Weights of a small transformer language model: width 256.
Each number is 128 + 24 x the weight over its row's rms, rounded and kept within 0 to 255. Layers, rows and columns count from 0. Numbers have three digits each. The size before them is the row's rms in percent of the matrix's.

# up: layer 4 MLP up, 704x256, rms 0.243, rows 533-567, columns 0-127
# down: layer 4 MLP down (transposed), 704x256, rms 0.229, rows 533-567, columns 0-127
# gate: layer 4 MLP gate, 704x256, rms 0.229, rows 534-568, columns 0-127
up533 112:179178125145133098132096171137153120181096101139146117143139117181126135156168130137123136116102123145125135157111097117091174133115170101097125169107141093100096122106114094123125109152132093134151110121140153115133122156140143131135136138132097123080194138105161084126111111120133134144119140089145148113132144106106167096166135096134080110139109152131101141143105140100100118129151
down533 101:139157166086136141140096132152103149125105119128150156124116088137121121129140156114159098122148095131107099141128115189112083100133117143077107058120123126121115124154122135167107111123097138125165146099140125157088150149163156138168132121146149115091144123129117136106109099151195137130087101077145133141127125179122093134114115150114143101103118120124123163114107125139099142133094
gate534 097:075112110100168169115128163138127097124204086155143132121103137169133130124104101146130151100143132131136090136164138129123107110122092139139183150144123092111144105118133172127069121105110155131131130077128159156161093128137128135150123141111144118150124102102080139099131093111085141171120123096137176171163105102100154162097103105153107131080168108140121113129145143143165087119117
up534 096:114097147183137082083115096114101118128100093119112164141102141076138148134146095134100135139135151094148118133127130170095118113156151124123109138145149131155152153085129125128140140065166141133129135147113100127110108167108130141108111126169145161154130089148091077115130106137123125120169158149118156130133109116132147138105136133098142139155140114112143090101132080121138122131139
down534 092:092126147121104134136139144122137118129164105172115120128100120144165086114081138147188119146124113173156104105110103158160095135156111133128108123170100164122129109139139144130096143138082140131104094167111150115137118121127128156093100147157088102108156094139135144147128114147152143110137090132161139115139124135145117143117116116148111139135092153134091135136125163125114146159103
gate535 095:145141145109128132092154151134160146128122106102108117151121184108121113149111149124166087124121101158103105110065106148113138172175053096128119093116105099119088146142178140124111100144090138124133128149122158138102175111146132166137133191106101144188118135114145124100086117146113117174089109129080095094103123125122083126153119124092094099137114161152124160137156176149108149182147
up535 093:134154177137097123107092140172156095145143176131107151162142126161156117128124157111068170158143124128152116114127172147136175079121174134127122174110136121121148133163118134128130145112146162096092163141106116112127137132153184146124127100146112129135107089134116173135077140120121141159132167129164200129127157116093153103159093118130097164125132127069130143101129108102176115132150
down535 096:113124140112123100147158108105112093106111094134109125142125124120103123126124161139114095135106147116169108119130117138152092137084082111135144114157120135157137083150129123117155125147165120118168166162097169113106121156099131120150113103104137151132146137127116129165171113087154094093144134129093140111125099112143111151086124151150120118127120113088107087147091130120060142137119
gate536 094:141107109102137123162097116167118137133147098110153118164134151084128116148125149135115110134151084124142149122067099141130164106113138139126115092129102166167138163166113077134139170142146133152140144146156136128093159110133138116084110101111139137168145105134084162131146132156108151106081116095121101122097108165136116149189096175110122158134134122113094114164104146186113134151128
up536 093:140167127156124158128126112117167177167124123149125150158082137119118132162107139144078157147096139197119160110157137165148133126106135137135116122123130140169125121172141177133104138127066096137150109127143131120109139149105117128135102137116118136111143130130109106128142042162095139082161125120115102107143128110119158110089138119142112130100098132121106098113108183136126119155083
down536 098:122145124142097098148107138158122083174177125127106135113130124149116142107132125122116135145125111160125113147113126184137101178150162103117103144151110129102115100156187128143118145142136146119107152124176101117103172123096128124142084085091170152126136123111143186149131156095191157131128137120149118134092144101154128160128119149092140134164133113117142134176133130152107123114121
gate537 096:159136108157102126090118147149132102130173114086141131121071151107145128172114163089169070147146102126117105128157125106140091125151120142129093167127122138142130162143092079138111130155168175133140129142123129124125142096146130145138141156181075138109131166117137091148128124126177120154111151133105134122118113109125141113157136140113120103119113123148083105107138125158109124115132
up537 100:131144174136137158129110145137074136119135118167130114117124125111137121087117164079113136141145142125121162148103183123110159146136131146151171109141115159093154117115159102116141101089130111133177155140097109144137127119162145120144154123124150107089144052120111141181107141099130153133158156129144149183114118144131080092082127144162142153146087125119105143118138152079154110129123
down537 097:155151127126140168122114156123110142119131155126175109103145182157137113081141152124072148081100125120127168124141161168108148158126129112125138120131088098099110152147092126113137098102158097120127172108085113157112132102128127127116108121114150107092125097148137097100129169126149137115155121144128101197173144103170085126111149113156104140191121101105175104147136126124141132113135
gate538 094:100090152151121177099149134136132144099136143122145160150116109097152136142139133087094106112080203159183105106126143149156125109090114122159098141186137145114121134165168172146154095117094108118074134109075128122147114132126109147114124148124102164138141159140176173121114109103172117131137141122152157128101148131131126126112154102112089128104110159130116115123129107088109138150137
up538 095:163148111099136115110143126169094107118139133086102103137091129140121120119108144110087120121124075152124158117115104110118100193134111145091127121119127130161148118155039094142131121111113170131113133119169136146104097106104121115082106107160122112096098128142109102148127145118100104155093104148128162115138147113141120106152151128109117134107140144149138168129110141149153117116099
down538 102:165148127106110092140154159132108130142148112143135105130140158151135147124124119125109102126097126149139134116164123112125127117097141155112083150095065130113145120075105149136109102118150151096141108114129142112118118151120115166129125110174045130084128143107127120117144096121101166130131139148137141093134109087120101157111114141120150088134115102134104100143148104166173110086087
gate539 092:155131135159158102132102084162110108148160147103106108117134169109150129152098157088112150154094160105129161150108115142134127109134107151131127136109152143118130143096096124127073132119140160154140078134157075179216138122160137177155087108141144108142131137092129150169132098143121132142116124113124106120127141108048120144145132141085113116144084116151138129120160156119111152105137
up539 089:136122130116119128147102143145115142125155114133134087119135159153116133164135125135114108153134142140188136118121164170117129114143105128111104123147122141110166095127167100121141134116150114124136119110160135127152137159127103119110178156161140118121105154116122124111132125169120086133148165128151115127113125150092090127142116123104151084137116086169121160124193125125135121097126
down539 095:113141151072120113101127144131107133132128142066128122125128138126158134142101112092121112131105138129106116128153131134183139120124108163124107105151130110140121186127172085124106177110134122142108134118093112135126085110123150133123127108119127140077162104138149121169087133139128173125139103126078098102158108167108088146101155159131137141098166142105102101129125152100123146129146
gate540 107:129092156142143107126128108180087109128117156094121129106135149094127177101126100109142088139128107165102077145113125087170145101116094084136139139076115145150103113171153172115134097127168161137124118085106081092109087145103131077141112152151159109103103104110144114125165141133124134124104128159148098125098138111112145152100132148088099121139115136119116078149122170118129131137140
up540 104:127085152086122123116137132144096128137137124125095116135109102130099116125142102111107116078125118138131104124095112130171131065111150130142142121142130077129142111103126091062140151099139135115084146141123150137145133111157068118084104136112127137138129157159134113098137120107113154114126128136112130134138129127135143112142127106128131153135122134124120099117157109150190163142125
down540 104:133159122150123138140140110135158108130170087126106096113139083175125128136146207155140151149124131131150158088154128145149127125152154130090188119183151098139133094153128106108138133095142145135142137119138126130102131158145156114103141133178147177125151130161163121135164141125150115146143112108149138120144088155152154124135111100115160125123131157096143149099151093134118154092114
gate541 101:132139164143117078134164129122146085117104141133096173127116122174096078130110185116136093103104171104142127159121135144174142120133088126117115132127187108121140138111128186115132106165096095131098149136122139109136165166136139121097129102135140147168102103142137130159111123106096121164119135138164128155116109120138131137130132105118111181151136140141140130155114102100123133140113
up541 104:128124120134172139115085129122090121116126124111149124121119117148117136134130131107139127127127115083083115105131155203127132151099125115133131149128084144115134078125159177110130113097149167096139104137106105122136140097119101142166112156147135090127128188146117136133108102104131150097113144118139127146124126094123141117111134119134138120091073135106156135104142146180156092155168
down541 102:138139111115129107106119138108162103085113120126141167157121157123077149118130151151122104111138196119131116129087120116148117140093105126154131103112110098118118161110143086129082120170142088131083114096097098147146142148107103130120149128139128102129137160128137091121145142136106121138181123161091165073116131138127141125105122100109096117169106174130135120178144106113124146113157
gate542 098:120104167123141131124111125155102160152082145111086114088147128143155159108119106110113089084111130134125109148130130134171121188158126123156139096140153131139148119141135153177151123127102136136150102154112121110118095144122115167138113124140126095107088086134098089173151158147108110115115119135119149126137134091113164128141119134141093119153119110137108187102122138128129112111155
up542 102:154096105129159103108121097161157098124146135144146131143097139100132147113130161113116114142113112155172137132141174149148155140085109157125171128120153132102150173164133151135166117145137121072125142136103139151145118161111111135138109125144125098109126116143127122144149126134104140078154125121149155097098101115139145165134111149140118138158167158148107155124104119141142108129090
down542 100:123134142128158105079119141155129145090147131160167129105141106124160108163165126087145117123096120114104127127146101129146153167159143164125137113104093117131116184084124177147159111142109129123165116145073151124141121148104158146159143153136182128158132178118136113134146100116136177100156123143114154155125155118132100127093150139160091134150077172162123105132099102118154124110137
gate543 102:108131105159158109186164133111099116099143093120142124122096128147128135115105110102130132098156112100128119134121136114120120125136119148155154149115108129122135121160091137162140112116106140097134112115138085147122119176136103086122156134133128113093138106141136122108152077115158143145107180119138139138106100122147141170108059103125121159147162106093112113161114184161122072135122
up543 098:135139132145129081118126108084141125108116131107148143157132123130157162179121153163139142102140130083088161167140105108071141148186119150146146117123160139154145143120140126113126090143115104178127135169131092162127127166065172142120130131107112132148131120148135111126090111144133081180108108129106127141125161135147094146139112137147134128114102134119119141166094130123117086104132
down543 100:120113149135114121104146140158118116139133144138127146100155149115098107106130134101121119148134125157096104172170120125140126127121157123130116081111126139140116138118138150156123109127106109153170126161098121137132120203169120094144092100162097124116158124140138081137134100147113135151134124116066107169106102092145108110129104136132165125120132095113111087107101137096146115145140
gate544 105:129170148137186114148146113126086126141125120118131121148116108136165144104095135107116127141112128155138099101129128117144103172138099149146107117148130111071152113112119100096142138168153143099139123157125073147107125134070186088125174156121114103118138121115115149120161167149127108117151128121075160126091155130108132126129104174147102135141121091154089132153134158164125152106121
up544 105:142104130167143122103174116127091097140130163150125154100123121110145128100132067124141135109150106159136121156172164124092179105115116118126131112156086118114122110143133114119121082137145194138116143188110127119148093157127147104105083081132102170140098102146153102135137125142118096133160110107134127131124136117104127181127134138084125117101125143107082129139120125103123122148142
down544 096:118167165116150097100099156127120137112159117113103101137121112152130175135073147155114097124105114108135163130101140137154125139114116175134098141119147098100167163102094089106173118138155122142154086097115138134137108157097160092087150136101172129138145157110141146175132134144137120112157159166121179163109140075113129120121118143129130137165140132150134119132121174119124090133121
gate545 113:122088094125141121128123131158094156169136081153158076112120142144117115104157126145154125111134133135093140123125154114121102131121120141115132156144164104102144119125112160080138072134133157121105182103105089122143086138128109127161146134109141123155108099151131132111137065127182109140112128108121135148143127168123122091103150129169139167074118139092085124139143154100116135139137
up545 108:131138101145116142123164120117156130112144104152143159099132122099118154119139156161100144199100141125101113118095119149122142147157125094155163110107069089128131129130133105091109115155133127126115122135125132130092145131161127108138128127127154111151114152133169184101118095107082132148153105140120127137158138102105092120150112050100147116124138112089166131114179127143135098151121
down545 101:126124086124136142149126146162099123094136139135132170129145129125147133120168139089090135151108128118109119143122098115114110114139131137105137093155144167132105110130137124166135151131145099148082098127120117123068064099100125123150129089106158139104123107112109143146141117126147141158111108130129113178145116098148109077139121133134168110118114137166144073169103133131133133123130
gate546 102:159089122146153142146152110145139080157153092108136109176104154106127112152112120110137179165132139182137145150113112110101136074147112156071112188126136100161109119121155120173088129127114124093114129126153149121113106087136132150161116144144100148145116175136118102130124132100136111134117100116150090138125141142115146120076134104131138118103127091128107145116152128136105133154115
up546 098:153107118119130105125122151148151131141135129129152124098166092149152137123089126134142127099125119114136167132142119133088168118165124102099142127105136098139143141106104106132118150132145112141157142125124128138142143142146115151151158100162153113118128134142092112133151098186103136113131147147149153095119170132120093155121107160114167098135114081108127134101128136161139089129174
down546 101:162128129118120151138124117144112110123141129138131148099121149136148096117152117104187090139147129132158121158117113149149085104178120108178114138140130127105073081169124103167086172139136145107113123100073185158153130159149161079153151120117136179126117094140139143146112128094147112098129138118144125143089136111163108105158081123117110142115136133122101132117099093136141124088112
gate547 096:145148107093154136097115113154145137141113139078132188122129162102133108149136161155107119107124100111102154160147154180116136101123102131152137147145090134136091072117132138109099146135144093102154123122136177162138113152141184128159149127128093139113158132148087088104116120110123109138164143151141103136159117137139126147148142111151110132180136144110113176094143092164086140139156
up547 100:122168157142115134095110146124096156110119078103168128133125158126136113128168119126092149126123106146122136146127133139135109120121135140122107106123104125134154106123175116114088137156087110146125141101171142111147151156159115086124165098121143088157138147136128133154117135117122129132102112101145109124156144140154118128141162088099103105094070153150100140182111148164090109119174
down547 101:158124148128115137131089143140121150137123176126168057152126135110117120134118128092131113138128162092097116172168100123131123147124153147157124127144134116144163179100119130129118109121140174168158122124170144127077125122152146144099129110115150136107112142138173119129150155112151131165098109119140137125080145110132140124127136118160113175032083141114138053154090113083119110139121
gate548 097:146151113146120155123162126133147145122116079152142107097132129144084154167126165116132102092109169144146152163093119117121106150147111130148148126101128167152141115152076117118154109155133133133156130105133109139156165113142136126150124169113110180120130135146105132150100111143160154132101125152131176138102143130148130122103128082105146158150135127096138139103124094178104121148073
up548 096:107125133128115179111142122139108125107156092146114140085141140106140108091121099113135158131070133146129171115135152125116117096141088122130104144129110114137089101101143080087074106128112156177138116143154127101113163087109114121137081126141123146130091091111169123137126106143126132182140099161118130139157144138159118121140103106115124114104123150119075133088161115158119144153088
down548 097:139098135181163121161097121099154125150107142111157135142125084148159084111150088153123159120087130127094116124089106101122139135127114144086129137139101140164133160106141132139133188130166155147061142128131074137084056127114163169107106117130133139109122130102160129122128157114139152132159146112138093149155123135107131186127139157169116123127100084141142159113130110121162170164124
gate549 106:111111103147099110155161149105103146106174131136163167145125115140120155146126130115141168114112159145164135138106110125121161111104129111129182121136163114092103077154102102178114153145170106123157088136140100144146137169145172155117130119087134125060125129131128138132119142114145132127133103085105110126125139130108127146131118133113097142109143182107122127134139148134161144115130
up549 104:145142092122146160155116170141115079112128126139107085159144106115108108143082118157171131155096129134147135124208089097108171134103134104089132134122119122124118133156089143134162100102118083106130098115078150083105111162094137113104157150152131130146071161111131101153124176130138121151121112110140123120139155153081118100107160079133142046066128109127165137121127103147145147135110
down549 102:155093102154084146134130096116158110096137130149125106171139135141078089107112158136127120129155153092101106158143100131155115142092169101105122152138113128148132073112137116141120150111115143113121152094122100106099110157122120169102109127112161175115085177116173147141082136152132144157147143107108135122159122158134151161158146081151168159082136116129135106135115122128150160146121
gate550 099:118168091077113120125119094142101124125145138123087151093101142151125110113139204165121114125163168068125133132117128120158129115118108087123136132137143166109147150119132095152138135135117151114147102143124079102150127171179130106132122141103135094124135157158088096111117157163121151190108133153110146118153160127097141158123130109146144130146124110158123084155090122121146150129115
up550 094:102110154146150093138120136172157155167139118119098157130117125129114114136142144120141119141117132147154164101161117146145177157127130156098121150137147152095119139120113114106125108081128096130151101113098126127156159131090117160165129175094152083105143099140129134126161098154172106138124146133105141130122140104150115125116072111104137076076103143117121145102067121112119094115118
down550 102:137138117158125096121139119106116112138172143124122125147141092110134103112091114155152122119168108137142112095094107145094172092113133172090137115146139124089115072105132133106166133141120140140130100129099139122122056156125169133106133112085172104171134104139097161126135140108152181104174138131147135156162124100140136122135136120149106148124141098125135118138150160096115111125163
gate551 099:149136122178093120108094116119117143147108150180114109098092094137164111115106157121126133144117129124092150158180151174156073073163160149129125130150120143130126142113084146137091115150124116143115132117086124111138081120146129140160140167129116157143095101141097137113131155146127089152130158140108117115130135126114145126095120175142157176139083126124121136169136167137122079116179
up551 101:129155104188114135132111140115118101154116146149131167091103116141179136136139135104136097082148137146138120167198137158094116108143154128190133164134101153096153156139118136165108106153130092123127165159112132121150103106168091147142125128115118156151132135111138110109075123111125156167133147152143123149136115119102156173124146197151159100129123117141128133116119149134132120097165
down551 108:149110119193122150116093150115134123117100135134159133077129172151107139155123103168143123145142155149136132165110144158107113089183114157112140100181128141095138127127144097151112114119105111147156144140089122128137120133101089128142146153154109167106148141136133163151124116151086115161111160152144151176107128123138139144145104164102150135097146095138153129113112172133147084133169
gate552 097:134116111123119133131159140134123081135194156142093136108139165106100117132134152128121164121104116160139100144122125138171108127180101130134146133139105117149140089116128135116112072111146109122148084147128114129127127116138134141152110033087097125096107105090144124112116143111124128116147111109108119145150162105131116150160171110141126140124102134117160168099124131098140130100113
up552 097:123126115135092092148123120142111177126095102147109132136074086090126160117148150146107113130092124097116174112139147117147092088144073131123124119095118145139129129104139126145127148105140105137130116141090116080140124111097120103093132143137179118115131108110148136125104186171142152118141169159149121155123123132176116086152109128171109166087112115169139131141165127160098141148156
down552 097:109153152132092120088147089096105127190171172155104087124109193142100115112152110148110107110156118141099076122158130115148117092132156130143155117171108125136145124184129141098144146112161145138183138144109112135103081145108146135162109129076120131124177077116142109123123122128112110093135137110137123119094147117158114112105119108118157148139169146132143131138146152160115140116095
gate553 097:130145099141177113102132103103131088124143112148071162105135144117122127106142131144124138095125132122122102097148139111135109171128132139207118126172165142136165134093092121131113144126158113128108135151136145113135127109156132080154127082115141115112132087161117113115088113123121182185083104136151148135116107125104118137129123143147130113129166079133150139076144122158140141134165
up553 094:139092147128148132145151114113111157136134133133131107131155133119136144090130108113126120141113149112166083099113118146108136114127165146116125110126095107144107128144130158086109160131110128115097137104143115137148132141150109141122113119096127131135124141140119152127154123180107110104135101121133154110153130122134154176142141096130178100131143141100169142072120132127115135147123
down553 094:121126146150095162162153128124098142142104132094144133128144120166133113130114134130134103110143134105117176112136107133138135125098137099114161145112152093142115151127145136078123112137107085142159138106138110118072111130107120137138167115105146115133100191137103157102104120084109114136127125129125107119062098173133145164168103130151109114148106119137134153152143148160142154109111
gate554 100:083146101129139163097129159132141136128106140135116130100142098110151172130120056103158124088126145102167092118089105132130140153128168120099122152130133124111133134163097092113101165118115146112163127137143123143151140141143129102134105113101084136116077130117135129151123146156140096114141109116137088107103108148145144127071109091125119117134103135115137137087129152148100156103163
up554 102:066095141163129118141159158104144123119095113132132118148076153116126145120103082140133174177149137097111129163137102105127090156140158142120115140160107107105118082108116099163131107141149130156142114090140122119109135100156135115165165138107120147153083119127152132101133141089107190089161110129130115135120108159145091150128087151115119134096108122117127105103136128106093130093156
down554 096:106164115170118148106083150099157156137138144166154143125151125121114133123104154156140140114116156085083158096104080104132090104125126098123080143100123123159122130095132086143135137099136122104142116076155105105159147117114080130161140129127101110146149090156099100125136128168131141131181111153137122142103123125111145109097158137107133099127102111102174126117119064107146123126068
gate555 099:137134145177168105154134104132142136145136095143119141118123136150137147120112139111153178112113111136142160152101118123135135113124122116139155157127160180161137138114119135101105146117162106153098096138152107157137113119167132094089160111157107145128094092119145097127092126098133151118157139171090100159162139124130108091133149132110074149081092169176096089097120134098074159184102
up555 104:111140124127149125106114127171128110148134130155135138139121112130110101071116122085152146142111142137111163115137119120118133153151109093122129164121112144214134152101106160149163147138176140117130166117118170110102152110131104089104110097128145111149106134139153152151151182166146119122156140150128077115108134094165114131149160179124088123161098141114108137185174131162087148112103
down555 106:133124090131110149142123173136110109109179130122133146166114141140107115146137132117135131099104146156122144105144137130106129137123168103135138153169152135126108143107157186128176100152125180121099143161114094128128122165118133143123111114119155132153131147111156123117184156170142114113157083106146140087148102107120155121151169124087145112137160175086142109144089106129137109134138
gate556 108:122106108079150118129127142126101096148106117147103181160096158125122140095131151137130156121117170140147125128109145144172165113069134128129122154154126144143179145139113142127090128105139103140132112156145128136125119134141132120103155119116114128102104128129119081099147142142111143135095140079128148091131158114081141105174158071133145157142090105150142099145146124109133142096138
up556 108:117093123124112092140161143148140156106086125127097097053164133101149104165147116090123115106122105166115164118117109142118135165125119102136157093144130169149133115104102137130196066136144134118146181165111109105114121110080131134145188105147143128156142129098152150122145085166153108108164134154143125149153140146120126149145127127141162114113142136107121112045115138152164095139152
down556 114:138170137173164158165112148106172155094108159111094122122102107096101130146114159083131131107125135153110162123129115170091115114126115139138126099143117153092113107138150135122136121152117155126123160149138100142130142146131122146139133153152150129166077135141106146088156094113149144106106138125115115077158090105112127142137080128111146065087105096108114099143126098130150111119152
gate557 099:137112135181118159149095144092149091108139096137147129127106147121112111133148120135131121146104122114117161117128105132148092108112112107108178120146096130129133138118156139133169109117122152108081089077140134170109074116164131162076138134116151126130140138136139173119137143142171115203114170098156121142153081131118114097158094143107163088134162168098142090122161087148118144109152
up557 097:157101102166137161126116123135085108096128124105137146167129135129144156125125116115114108115086121137127141152088116151113114116127144091081126107106118134111146130128120114096120112112140132114102149107129111151076071101118099098122099113137119106119116107148162123177129200114147139124158186082139140118172157115185128109130136165087146106168173125108143122121101149117143122111121
down557 098:088143138092166106076151117114115160116136122112152146140126088128142116124113098111090103111141142151125123142132130149119105128119122145136096125121128172121111102150179141102122124141116142145193095177119116119148165133082086111161124151119136142090116077138167098151122114120107123154116126148119147088144152158108144112121097102166077129121089144138120119141150127089163145097121
gate558 102:135129121083104151149153116134111104121113119156120099110124146118122119094147106130108061115071138139139115116126093134141150113129139095121121147151129148132144119136106141121131140112170145110142100129121093108139143158124124162130117140126140116137141118087121162122126136099114078103107127169095139119138128114124098140167095119112141172093116141104130119106125123125144115115139
up558 098:095116166144158150118141142100125099140133101145132133119132089123086107181149121146166103119111133136113141126091131112138132127098141124125140078140096112144108156144114135139146137175137137138112119146130129134159116127150165167129154116141124183161121139107128119093126106162134106166123082136152149112142122119114127073079119123174123131143124167107134118128116117097111145140126
down558 102:172121116098083136103145124126157123096153113114149104127149106153148145077141137122123092169075155104128098103165114158106097152117153125152125135100150104092134134100095136120116101095113129092114119088141100129107103138110163166135119095109157097121162127104140134112163152150133153089132106163134138121123112132176108109149144137142143108130116133128116143111097132150131119133128
gate559 097:144123146099141129155104139143121144145141162124162152156157157179144136115129129089135073084133109108164142142177111123115126125121164151117115184106126144095123114125109131130128122155108084112081120168093157103148114114126186113139108112103109136130084115169138133112099115127156147138122129114089077155147131162157129131157146157110142150146110141116122159105103145109140162113164
up559 094:148092127095126128129130137112131152143148145111168093110158172124158094122111133124126147075132121131149170100132129113145108130104124158094085118124120136197124111123156120160125108120135104126124097131123131149131135091113153123119142148129093063161096140121148109119157108114071102150144143153090141077135102111120178141144092164108135097128090128078121113128123064137131158140101
down559 099:150116097145108103092098116155123122143168172117106142156137140141147137131101108108109152090117121136117160143137096138096102111125129108142131164145157173100145121160156131159130122151173143086105155099134113139130157145169154168172117143118100081095154165106140173136102128115137138156158118092123102146142116115123108105121123105161089091167126132144178108120152156154132167131111
gate560 101:119104142142099134145098125141139168165101168075130098159110136133142164112118114133106118133109112110155101145122101117127139169155129121153128088153176126155092091104138097151121150142127092135163109140138157127118130143118141109152120119046109113100138159129132092110166149170121115143079143166115131158057096180123121133115135127108153090104123108129139128088135141168081139142129
up560 102:135159099141084137150123072142134184112115194141125135128143101123140159142181162148133142128147114106158130131171138162109134115155129119174134124146124150117125140127134142166130121099148115099117109116128128117127148152099121125136189143104108176152163118144139113110130160106119070126125099134154112128117094181140159177134159167131122094137188142091096148113119104141113111147130
down560 108:116138126118065142146153132149098143124115167089136139094134187088132140115107123075096123132127142133141126116162113114097153122120096099133147132133152101151114145121141121138103122076085123162115096118133160138149111053121145120160105147136119084125131147128124155127159152164134147123193128129110132142101116136152127134156141126157145162120125115132141137128143134126128108145116
gate561 103:128147106110101132124110113129116108143153149116118077147095120123085137122123108117134116134110106105090126085153127142116114126097144139130115121146117113080152144134103109125139159121108147097099068180095132111117136123082137116084088128158110159105144146159099061126142140091145139106111145129094160163103122137144113084127096114093115154122146164128153114138124132135126127131119
up561 100:103106118160145139153123109152138128078155121168164124142127159120174121111161128138119126164133131121139190134156117119096168133167151123098079106149108152098136142137106114141164090136148131134121140126161155093106127110120147130124159121144167084136082104115142140121100106107155143141120121163130148130148110165105106130118101101087164126122148140143168147098173112133125163147097
down561 097:129137137140135153124157141128131146141106111163140155121152164143174100113137102137124144149106102097098134154118101122097121144149122113147083127131128135142158116084145106108080150143125142117124113091138135134139133126114141158123117142130081084130131118128117153109154117111125105145150113154132089133120155108071098157106157099137134150146170125109117133118180143142136149115115
gate562 108:146113143123109137143084168143121165143116115117148109151137143086111175157131140085170119129076093098176093145125118116161171131114118102129134116145124148170146120115147142111131116152134143171123140122103111127159131149132123119115104148131108115082118123125136171114140129088100116104089108105145183140128139137093162131128108098097135128130182171107131104125110094116171129102161
up562 109:162155149174138126152110121099140120142116149125147101170114157139107052122123137192122133141150106122123167136118127149132118122137152143134113132114095160159113154133144139120169166139150129131156131192159137146139096109082157146128168150124174100117108144132104133111102124124167116123158132114157130161150094122130114120121104105100128156133110079145116098120169119135157130124173
down562 104:159134112131110093113126124110171106134125131077091126136132199144084130155150140145140137082099101166157103162148164120107138160134094109112134096115143142102167100116157092129132134078109147166121167174113144127126175155121184116109144158150108102115135106093108153144124138148127096147140109144117161111133150136156163123127113100144176132182178143105092125119101118102108095123108
gate563 099:116097148131132118150099044144093105116133122164137152132141123109163151149151075126099101117178108110131166169145112100111112117104143144156122099114127171089123125129141104113173076094132108136106118117091170103149141128119153121113132078130079125110151132072130115096106113117149098121116174145143146122140097107102132122125092138154140115150175176153152123158146119093120125153098
up563 097:135168124139100122153124141121117157151143101153145176139115163152148139154126129153171082131150130150145105078175171117113144164130140159114167103092166138168165103150142123146134088137143133130105146143142161082141128126090138093115160109117141153106147174113149143152109108062121120147142141142135135067113111116109117107162114194112085160153107092130102135137106137122119136115081
down563 105:147157097118115147090115150118157133115102091120153111139130087093085138113121127135152134132161159150122146170111109146103138136121148117122118137159094129097165151087130120151101137140096161085122151129108120130137130109124102127121143162163124079118113084154122145163125139146139127104112087114090154173101176144157156152135186117152135149092105119081154136160132102134192148087117
gate564 103:112101171087134122099143128142123113141131136122155144129134119128133135146119150141116073077131169139115075132111131141091084128115096159132156083118117108166108139102125109108145122119135127139132171147113136106157148105116098178111144116111151144128165111156135110097118097132133114100132125144080132118118120157177147141122057162122130142157118134116165144157155151135128154150153
up564 101:191171152116131154166129152127115131117110117138165134143088090114104143130140136160182097089115115135094120134142165116138183131125100105113167111110120122116115122128124152115157077137145144105131158160120112154106137130143125158163125139143126123099115102101119113123124131144120093126115149108141107135151101127092094083120137148140149110086109072115113137123090119104106134166127
down564 101:147095116101175163108113104136155106135149117195127157128146088067134127099110103075112103115108145124125093108130156135065126142089120119122133131157107109144124131170137108134096141125084136136146125107111140129131085137130078133181158148107135148117146146128137127128140101120112097130113095141124132121139142116153125107102154124096059131129113130139109103128134140147136129127141
gate565 095:146165126149094140113120086210116132146116128112139127133105093107182129128090128147129079120116153116087120141102134097116119097157104169141139113118151152116144139127081148125157134108130114100160153117110121120185150095108122088119132099121100154121122111139116137132091132162143126167135115149133160138146088092135139107171126120152106140097112155095110118153131144156115097158120
up565 089:092162117101174091148151113119150143156160108103127101125152161119140130144147124081136131136099115157174136143097128113188119110126096105125123121118097112130150153159195126098111130133123115169125181115130125109095093133183152143133113120126130094102121133120148158145132178113085131105102129106092120114157136132120092142113168105146163130154153144157144079129100106161136096099200
down565 101:110103088111181135128121122079096155153144114141160167140092144149119160155100135156113091139142142140101104147122118114154130138136094136090109149173125100156137142129103131173142116138126133105142089135103150150127128116137119153140136166154125113147151138113109129162152090097079155104125119152164121110090151140147100116122084102054111151141116150116126112105092141124118119137119
gate566 103:092160138103137156167117133130135122137140104135146118105161142120143139139154116116154156132146065129169132120186145108132107094152110148146103113156130104121149093151116087126113125136149114126126147095161141107166149118140143146109099139138123145090090147174175139134168116143092133159121101097148143119140161126102139144122123129164132163114135162136104082102138142135111112124089
up566 100:094137145153174133126117130168128162123115138122141178139144149098136117112140179124151155143123132128131119158132134104100093150118130110132089160163132150107180144132131104116110062104145162108112156141126137090169125120155143129124151151110077131074171123130103129147129111092142193128128077116113187136139104146141167090144132137134110082154096105118131151148140144093156149145122
down566 103:106066156160149112121105132173064142137115090133134131103107108130101131119135132105131145100159160172128128144134077107102155141107106151118146108114116119103142121166055105088135128087137156073140118136166128125151134170149126132183150158127161116122178153149115091143170128083144160106164120116149157080169120121116092140112118138142130133120114104128145170154112106123150154137093
gate567 109:132117124131103104130130082148126154109121117105090147088075166098123167137089110126126174118107103125086108121090148102174103099096144123173139192122131164141130116092094169144130136130112126115139123118175154139161116110124144123109137180111128138150141151157169112121107155126104125116106149135107123103130139115162126138168117123113119092130118112157133131167109136153133138119127
up567 111:137135102121138114102137111164126139094127151066082151101116126139102109108129135170095122190092131099143159108091188085131137111085135133189099162118097168133130112073149133157135153123099168133137112113149102102122153106154138111131143130133120128154095145148173115098140128104100145139121141138129065102102119104159141128125108144095101135109200148134144122166146135143137162134140
down567 104:153149113137146111106130176173104108115157128089139123163111132124156150117145135118139140120098144111159146108134159141104124118122144128146179118132091123135127173126158153137137109136117145138131115129144094093119118121125132160154112143115125143135113162127125130106143150109173153097105157107150118108129115142125170142125141139136121148180135102189126149178166119173144158124125
gate568 096:160131122136133111161183108134136167139128120182112168115102140177139158121096125095083125114106170137103098149117147118143090137129129141132103112129151113101111173143128147097119137126153092115143129130131109127082137129106115134123114141075128105100099105133153121065129141101119148109143145089106121158091131161126135124157118164128157098183141103182145131121115177098085150144103